python train.py --n_head=8 --norm="rmsnorm" --norm_place="pre" --rope_base=10000.0 --tie_embeddings=true --init_std_qkv=0.0572 --init_std_o=0.0 --lr=0.000706 --decay_shape="linear" --seq_len=1024 --doc_mask=true --train_tokens=674500000
Each number is 500 + 40 x the weight over its row's rms, rounded and kept within 0 to 999. Layers, rows and columns count from 0. Numbers have three digits each. The size before them is the row's rms in percent of the matrix's.

# up: layer 4 MLP up, 1344x512, rms 0.0496, rows 566-582, columns 384-511
# down: layer 4 MLP down (transposed), 1344x512, rms 0.0277, rows 566-581, columns 384-511
# gate: layer 4 MLP gate, 1344x512, rms 0.0512, rows 567-582, columns 384-511
up566 102:541552532457486519584537456490440567440527565504472445462450511492533486539585561422505579496519502466434509483481452443437473530487532538536505513463509408458557499432563529535449539408529438453488576501538505503511498520433538457411448447488540558458434453516507509467534540549498505447499457511515497544520505517592496458471515486462572505472539399475510473533520508533564474505515
down566 103:454449437543489476454499540535563609530549484480555498473572390499372438478513504475516499498419527484468533541472452582463552534484538556546531498504549581584444428529564517437459455601507516474530536513522529499452579581429490535468528491478561519500516567541512541544521468525472528456492504525489515472591515513479487507511471528343480457502444450500477455477565479479508419532467
gate567 102:427568509526524450514561434484606551535530518464469422521552458472493563561451485532599444538566436485499475489521457460566474420441461451511527506410472428545531519536550499511494486459523537460567530515500551510520477434485475554531527516487467407529566546530535525530535509471471511504544439426546529576548592513480493444564503482429490516490512498486449464474518541489480452529540
up567 101:439527461520518499485566479488542504401396551523477488526552488436537541557443426560463495560585522490533535460543476564525450436582562520493496522466526461481554477461485570538532519503446532528483505467470476539499517474427489515490414503508541476496529556555533490534456492437452523471520508443520488498483485550563529511518565513543532472566533494515481537479483451549461565551573
down567 097:516588494494511484514503470476462527473512488541497423545512581491556537569528491465457462526583517503500436541466512474594490523521505471497558532438497446535506485550507505419468537509544498569540430451411483429524507523443519498489489516478529533515550538540568536463501468503505571530579494554484479471536506530507495529530548482599465506504398461466468565461513497554422510444465
gate568 098:460442502457452541473467459481457507491509570549567493468518513542511466505539522558568516545502481516445480506406439569576538502524469481442409528472498463430571542525490419523453502523523481541525508534585445515522558425426529529533416454492484503505588424512481467527488514523470548424488510495487561597539443475534485469553529513461465492452461465456507474488423542552491532542489
up568 100:503546495553588491505432516508541536504467444482420558450522497496542435466481448539541448554449516471425435562517428519497437472518540510536494449533514520510539488475514510444466494489513515540574525439491454539500488553502531531569517558485404553492518497516458558506454573534442470455525535539416524518527463562527532512508479474462601558459530445486538505420409524560572499520596
down568 098:551549485540493493505513421474492486466414486513369541439537505452492513478436530534481472497509499466518513488416490511481438520494521456503472445483517473522510565554553501470458491383474510518547531493547424523468552488492476602559527485518551467461491438448493597515410468520483486502504549486449467512469556511523487430496459451446516471494415539537495511452452495487561482530564
gate569 099:504481535514463525557511531431452481429538551452498561473550388471470466510470537509488447579519478544516497568427489503542515505468560549417538489443460513499469431451546481447517537461532614478459449455545426519519505504590586562563522540469511529579477551552558505539452513480507446433502477457518481511484475529523506479533455450529591487489516532550483531502444557476464510528430
up569 100:450553538453591511572504550448535521475495569527521491438548484437469490525505444491492558532446444457542513556479441428549468507466497516562512526494472488464464551463478549497533541504407494549483452484557543505525490450477498557479484499443545408412585508451502506513529433496505530479473514486509453488452478473436445532483520485432559439482424504553428463524554554438501484546520
down569 099:504467489478462535560465506508505551557400487413555479494487435516571557499558443437495472479558418546441463518447529514454476525509538431493500505560433493470543479542447457484463534495535498529372487510529550424517502457472503534529483528503484523493480527546494487504557516531499411461516514529479539507473454602524547415529487498510417525539486576491508522500487460453468484562470
gate570 096:450549526513490448423475500509479479528491523518495502457552500473431499467550441497460509584503462506525527528445446500509556488542523569579554467482535507475483524402456511572495479558523454452504549563444482526486581550513526503529531476494509442476577403440513509563458513500506578510398458444485566541548507563471488529543539465532451524429494548482508500495457460518489534478462
up570 100:516457554519441453522531537489487446529483493469510554536517533548527486489523555545481499577447472514537508499542521450503503469495488487439500522457448477478533455493496449537526582435537419499530492427448463457553550515490473492519538545525447467479528469521556459500484478538527511528516494459479451525493506501470505477510515539485486501509569515445441549437527539555545492548475
down570 095:465520453506462578575520543585501473560539518491498559489517440520496514503453441452499469465423482480458596475524543473531509478476516539558500512499529457481433478616514433515532557572460485507524415485540515449543483472545491544488513572502429481428541484459532527478583471553483482458510535496497451517508479512536505469518455528321466551463532463439529532509529497522492486486546
gate571 103:519481541470494486455469446514463502441455546514436470558516502458473527539597506502504541516547434502505487494437532521467533483491515469546495580536453424541586480518461572552479444465508485494490523532585511494536476574426431477492491512451472525529462499446534551523466489418512486486487464524512492458578487467515426459571478495453471539456549533555467502483498488514500468461446
up571 100:458436498518498452508468471453573501525479458464509458506483597474525516541487485467521456540489474451456442439397447491442472487456585514465521434485518498494462540482450539514452487539482531473510506518443564526473443478533496525545446477502505522498569534525431526517500438461428464482475498466470477413437545578467496518480542467563501469523484463499518491454541561558444457399491
down571 102:532409506506543474490528489470539414497530439449481543390474607509525527496444537484518528513465388473501504481526503463514512459482493495525492516502475461501485535488514515487446517471477545511506474542509529528485488437529461492489432591520508483482426474497501498482410573496475482534446520486461512456508553473468492534498543519475540521518526573531465523505527526518412491490514
gate572 101:504503517445514486565453542548577445458573462462472436460465511444484502517513541461478512514446506485442430534555525576593476482493596450435534478481511445452486549436490486442556478496541518482545500510415492458511469506498497482500473484551503551443565533441474511538478511483562509568446506439479430505497421496517455500487493518490546494514463531388509457484508514517450470525551
up572 098:475525459464505486511506528501526533567506525503502454443440561524508480544498536512506479536428486485451441520491481494558516509466478478519525467461426484472403446541477467498526559456483528513444534502481460467537476525460531519499468522462476562556484520477513528521465484512461464583492545485527440531497488541469461462532512524483593548423470468502471486467440531546425512479552
down572 093:465514470496574522504465484490559529501438482598538475459541514548479487495435439524500426519442526514518465458482530445450527561495527463451517539497496534420434478496561452523483539506589530484445509523504514524536459519543473486572507574474584539495572515538491555459538461534453453491593474534549510444539412459432554466469522500586516510449503498541528582526574451516495564526470
gate573 104:532528506521541522447495487494465486566555480487519492538456490462517537504528401586479440503481509476579502473559479532518507429482458461511462486464472455520562456544522428473471511420431481488486460465523474505559562463432514508495437576483507515520559447529450453503542513507574488499447512542487503513475517569499478562543469511543448538426461566525520554469449516464508544440455
up573 100:452467436569477521456481511489592436492519599511567491502544496574437521532534460464473519444523446540529555516479447483531505497535506555511575559439460483524453566526501492534483446481438478560458508464504535407509541543521423477523519494467513462568480457465493451512484491533555462479528537493480455511484478492457514497419491488472422418428553533456536520499523520461443500499472
down573 103:568544528525532528494489539521569523463482519513498524447516579458547463464427438511406517454482551563552527483524522547500501429488534492565426496457492511491489500493517500541497483514548495534497566477545462548501514471516557516467508562514464469405529498505474456430451432487451524528460477536495546533472469557398467412490505501544482484437469517576554467521478458502496462509534
gate574 100:510437556486535497542448530499527524424533490510538459515501507498543457500440518490514521475532482504466510525553559560513483488566414553484551487498468496454499429484511457552486520517543569515594477465430498599535471527537559554501451547532462481513529527440488477493437561496550458450437565477481531573529491419550555465446485562506506445531575542479476448435425546571430541491478
up574 099:526459538443531544500464461440501504492503525523540573563535557479501550406438480466454507409476467513446527529554512555513519504434519457523518491513534550537565541495491534506457566473532473466468429517533496504460490487434524455450423505502564464473514491475537519436535450577504506505491497521538532514513485454521529477566546530505479542450469508558533516437487554483471458490487
down574 101:528489472529543474495571467515433531465408500517484487563532482549541488483480537431584445478518471516514545589515525516507506557481479483587510481514552545488466474473429537547523522543513513395575501456570441512496482452500438533540485480479633548600463530471583570472494479514479489533475441459446439478450492473488468487491541462376549415514553495440576484446490484536516525520546
gate575 099:482425505495476504453480498538515492495525529502478533555524531453521506450525552501468546492417474506515464453452467527491433507430538534547536494477507489507538481424459508457503475503578530471459472492493512470463461506484486573487533512505559509458549483469526422468514506553517562446533540582416504464531565571449580567447550526502514554461474487518533525446521488466445509545543
up575 101:496441552482451500502478445503480525518479548484453543473442413489447525539530462453503502561499468511531490412550519459451497488508529453505527431580522485526554549552448521535544486508513522504543587453502463449433450446415530519477498466472505520491536563477533521480488550476448616538422473544494511435517557508435474460549476467551476521516534474408493510491479421469513485533479
down575 100:482449469536470476475458486542530451418488491517497529456619469418560553576493460489495511552485511648521463519466525491509525493480528403483520468509511481515476547548489534487550494501535463482490507450518483465517518429470547436545428402477512463522520558497545522460558523503472470547479381559515468455460490457485483538523507434590508522532536455466555525493630416503528593538482
gate576 097:447511490472515502508542527430541471489475562584410449488555534481540525443504476512485536493511479531534460496459573514474508434514486478416479515470508515533444535511540470526452550549492488472561533585508540529550488584579540459551454472460489461487559471459528456483479502466459533479531455531538526543462605597538507464523508469412461424510538491435494529531520477544492534470499
up576 099:505499441533530491527450466492490540486480521530513460521541524550480547512491503491558499465546435535501490490496534536543441493466525461544576492542461540565555485556529553477491446511505485439496528512533552449523474487424541494489551542464486484516537501456430543540573515494513518462571505535547497517497499456531538455522544562479487557511516454544504436535463484508459499520507
down576 099:446464501478456499547528498505553522511496527579520460536497484502540436565489433468477487547524504552475432473494534515467463450470506493536534510478572517495563494535479606503512431527435532520506514451508473488485475435425541498429508534484508589563515476536515479501549504491528515529528454554495535539410499432488494525565552537572515539443520531476526421533520533539509589510493
gate577 101:489552481567420558498533483424486571489436530494578500456513542474462479535445566467401465563502558554491426478476530518531508446443498492468505494462565501473471411531571490463475525417521488514535494513550454586502474453547445464424542456497526488513450457445453477486480487441477545451539474501504535446483588435523493524563468482475526441519467472505545525440450535504537462523522
up577 103:494528461453461520547488531530455449535473495561460572493512522483440519520520560521426498485574544431419530527491473526531472497444463510531478450466459555474450482493545456485475476496523516447543484455546555524523548430540507557485504487480480482499551468464473558443500437448549481486482482481534454452530512530495442529449515440452561531416520549545433538558484543472502551490424
down577 101:545500479508450490460437467505589476503501432432533506503487511517411479579540455539500492496516439581492488530481473553442464514460509547541563433507546484536521559499472482568503519535493461574490502470500544512539552416517492502465515532555486470483484476524552487543505456460488510549449508502574522461453479465476513530419458544445499496565495531480504473443468493514507536481497
gate578 098:434521510528493549502500582453483499494464605427452469452487492427581515437511498462518487464516487501537517583488459424505498518417464420462491545513509461576561469521496563520474512425466611490583522516470530455461523543486439477508504477501545456477548476500492484567463509499467428489561497487470527484482551533509489524520505544415454460456538476541499543513446526506520541509526
up578 098:456479454431509466514515538463579469484466442558536437463569540510476556555472455495483480585460504515492515456532525523453455550562541558495501503551519513504469501467545457544492529459517467577465457492455499521483491483514470472555532478432425473523443578447543504472496487480531440529546477452504518542489481524581505489523491472508451506448483488515591490478528484456509549466518
down578 097:444389561455480474538463598529478520439479492453526487550459538475471532499478444515529528516433584508443498483450538499534528534551483544516484409454517481485475505455543503478457537551491536518524492518474411512510438461437520569502527555505453542501512505525530507507500470488438524558494597443516522481442543472492490489512520533438502565501543447515552497448497480500541437480501
gate579 099:523512537536456530450497559443441540514540465488515430565536465440531553548488523516512460582526488543492545537454460556496464524476517472518522504466416507530490495474468485506524433527525504528500535528496524489527439474509510554513467537483530476480482553528458519597531434501500500559497460458477531487525565503468588459534506506471503467536457474465461471497532569541563582534488
up579 098:508478411540452451473544460544548541511445493481555546428461515528512509435530483424525496504496541518541464473498484482445533473458550492545443471552459471480543466427458527468451543422486495557521468557490512449429498459545515480483547511511439454490487571530531524536480533497522511573520453477495481479529487536520472497497475503497455585517528462470493554559544477502528460560532
down579 098:500517493506431481502478497481563424476482540459490444526470559550466411559493473506489464563491511560562480459473481523451493475508457526544483503545501471522514527523515537497499485493423440490459511503437527515503507452581511534531514512480522553461505587549477525533482469485504498514518475556577503526542390577510558469521549548655490485432485476463486456480484461453522425506452
gate580 095:486458486478502504539555518535557470454472511515571540444486521536460578468583492434563458501495530543471448525561524498431506489549542510488488500444601415567517516543437548467455512459483483453534475517565473468426477482425456486542505524475500516479498477579499548575485494509489460488480516517506512548522503443415439420509467461475446453543433545530485437515485439514434484544480
up580 097:527464466496575548477508537526521487511489532504468554438503584572443493582493495501491548448452496484507552397534494546568470521479561503498458494503485457527456422512473486551585463588406492526531430508488506474558465438458439456471429544480504461489505472558448506525429506531507548513450496494507460472528478454540486459458531471492470507536464472441547489482571509577506565492465
down580 097:526487493539516413489572582403477411547551444553527508458464533512477518489478435506441487491533535575478567461473485462485508450536480569561402477567520477460405527559445522524476510556474494452476477491533481516514499463486527565532545512567491546495482583387491486535521482542518477529456511480537588558556410551513452482484563531500512462484514517494408552523438498507506479544577
gate581 099:491513473450483515455454490467440553528456457470522477506433481541545546492451522457511493419477530517519467475542573541468531496541472505564521518538491577481528594460494435494468487480471530423585530493523489500458444455431500496531473478528454471499452464490562449539512553474429511543469421509525491584470470472477438497534501502442497490481434497533476493553492445473475524443455
up581 101:566583560496534531492524473478436500448439490526494448453526505524531556512481472496498543465477518513439487434448515513482533483527494509554553481463540494505500476496589496476537537445450473484495463465493492514504481419541563543554541518507444443486543483511570457492524462455481476497440471519486471472475466471479571555537417502531539442507463451554522549531484470541535488548546
down581 104:500464589475435503539511517528526465403527626550517448489514528476523475535505510474543584420462441503580538549460456542467506483531480474503505492454505558523508502507546462544549557550475466504488510461488591524584476510502516515528525514489489527501501520513496516544540540456524500430515519508479477406501523448439525498472498500463494477500473438544490539494533588488538425519470
gate582 104:407445469527532511561543527464536526515527458470517502456497516523536422568511490520493506534562547489515424531455544454499495459539565528509473534449569556528441502525534478504551458520497527496504513566452452443545525515519580482508539530467527466485471477487502521526458452523460515463485497496504427504547516457548482526470512561452494477404539479542488452436499455470443518475479
up582 101:483554470490488573433391443465537526470450550537513456516482443500544563505487488471567466492541481501477449472561433588551500493463512446484528550437535536500463575567459526471474484408438457488486570529508468470506535436464475435548430532590534536535471539452495458474480482550507379551511492519549505545554520506497474509543554449496484544536504449480476553548410534464486523519450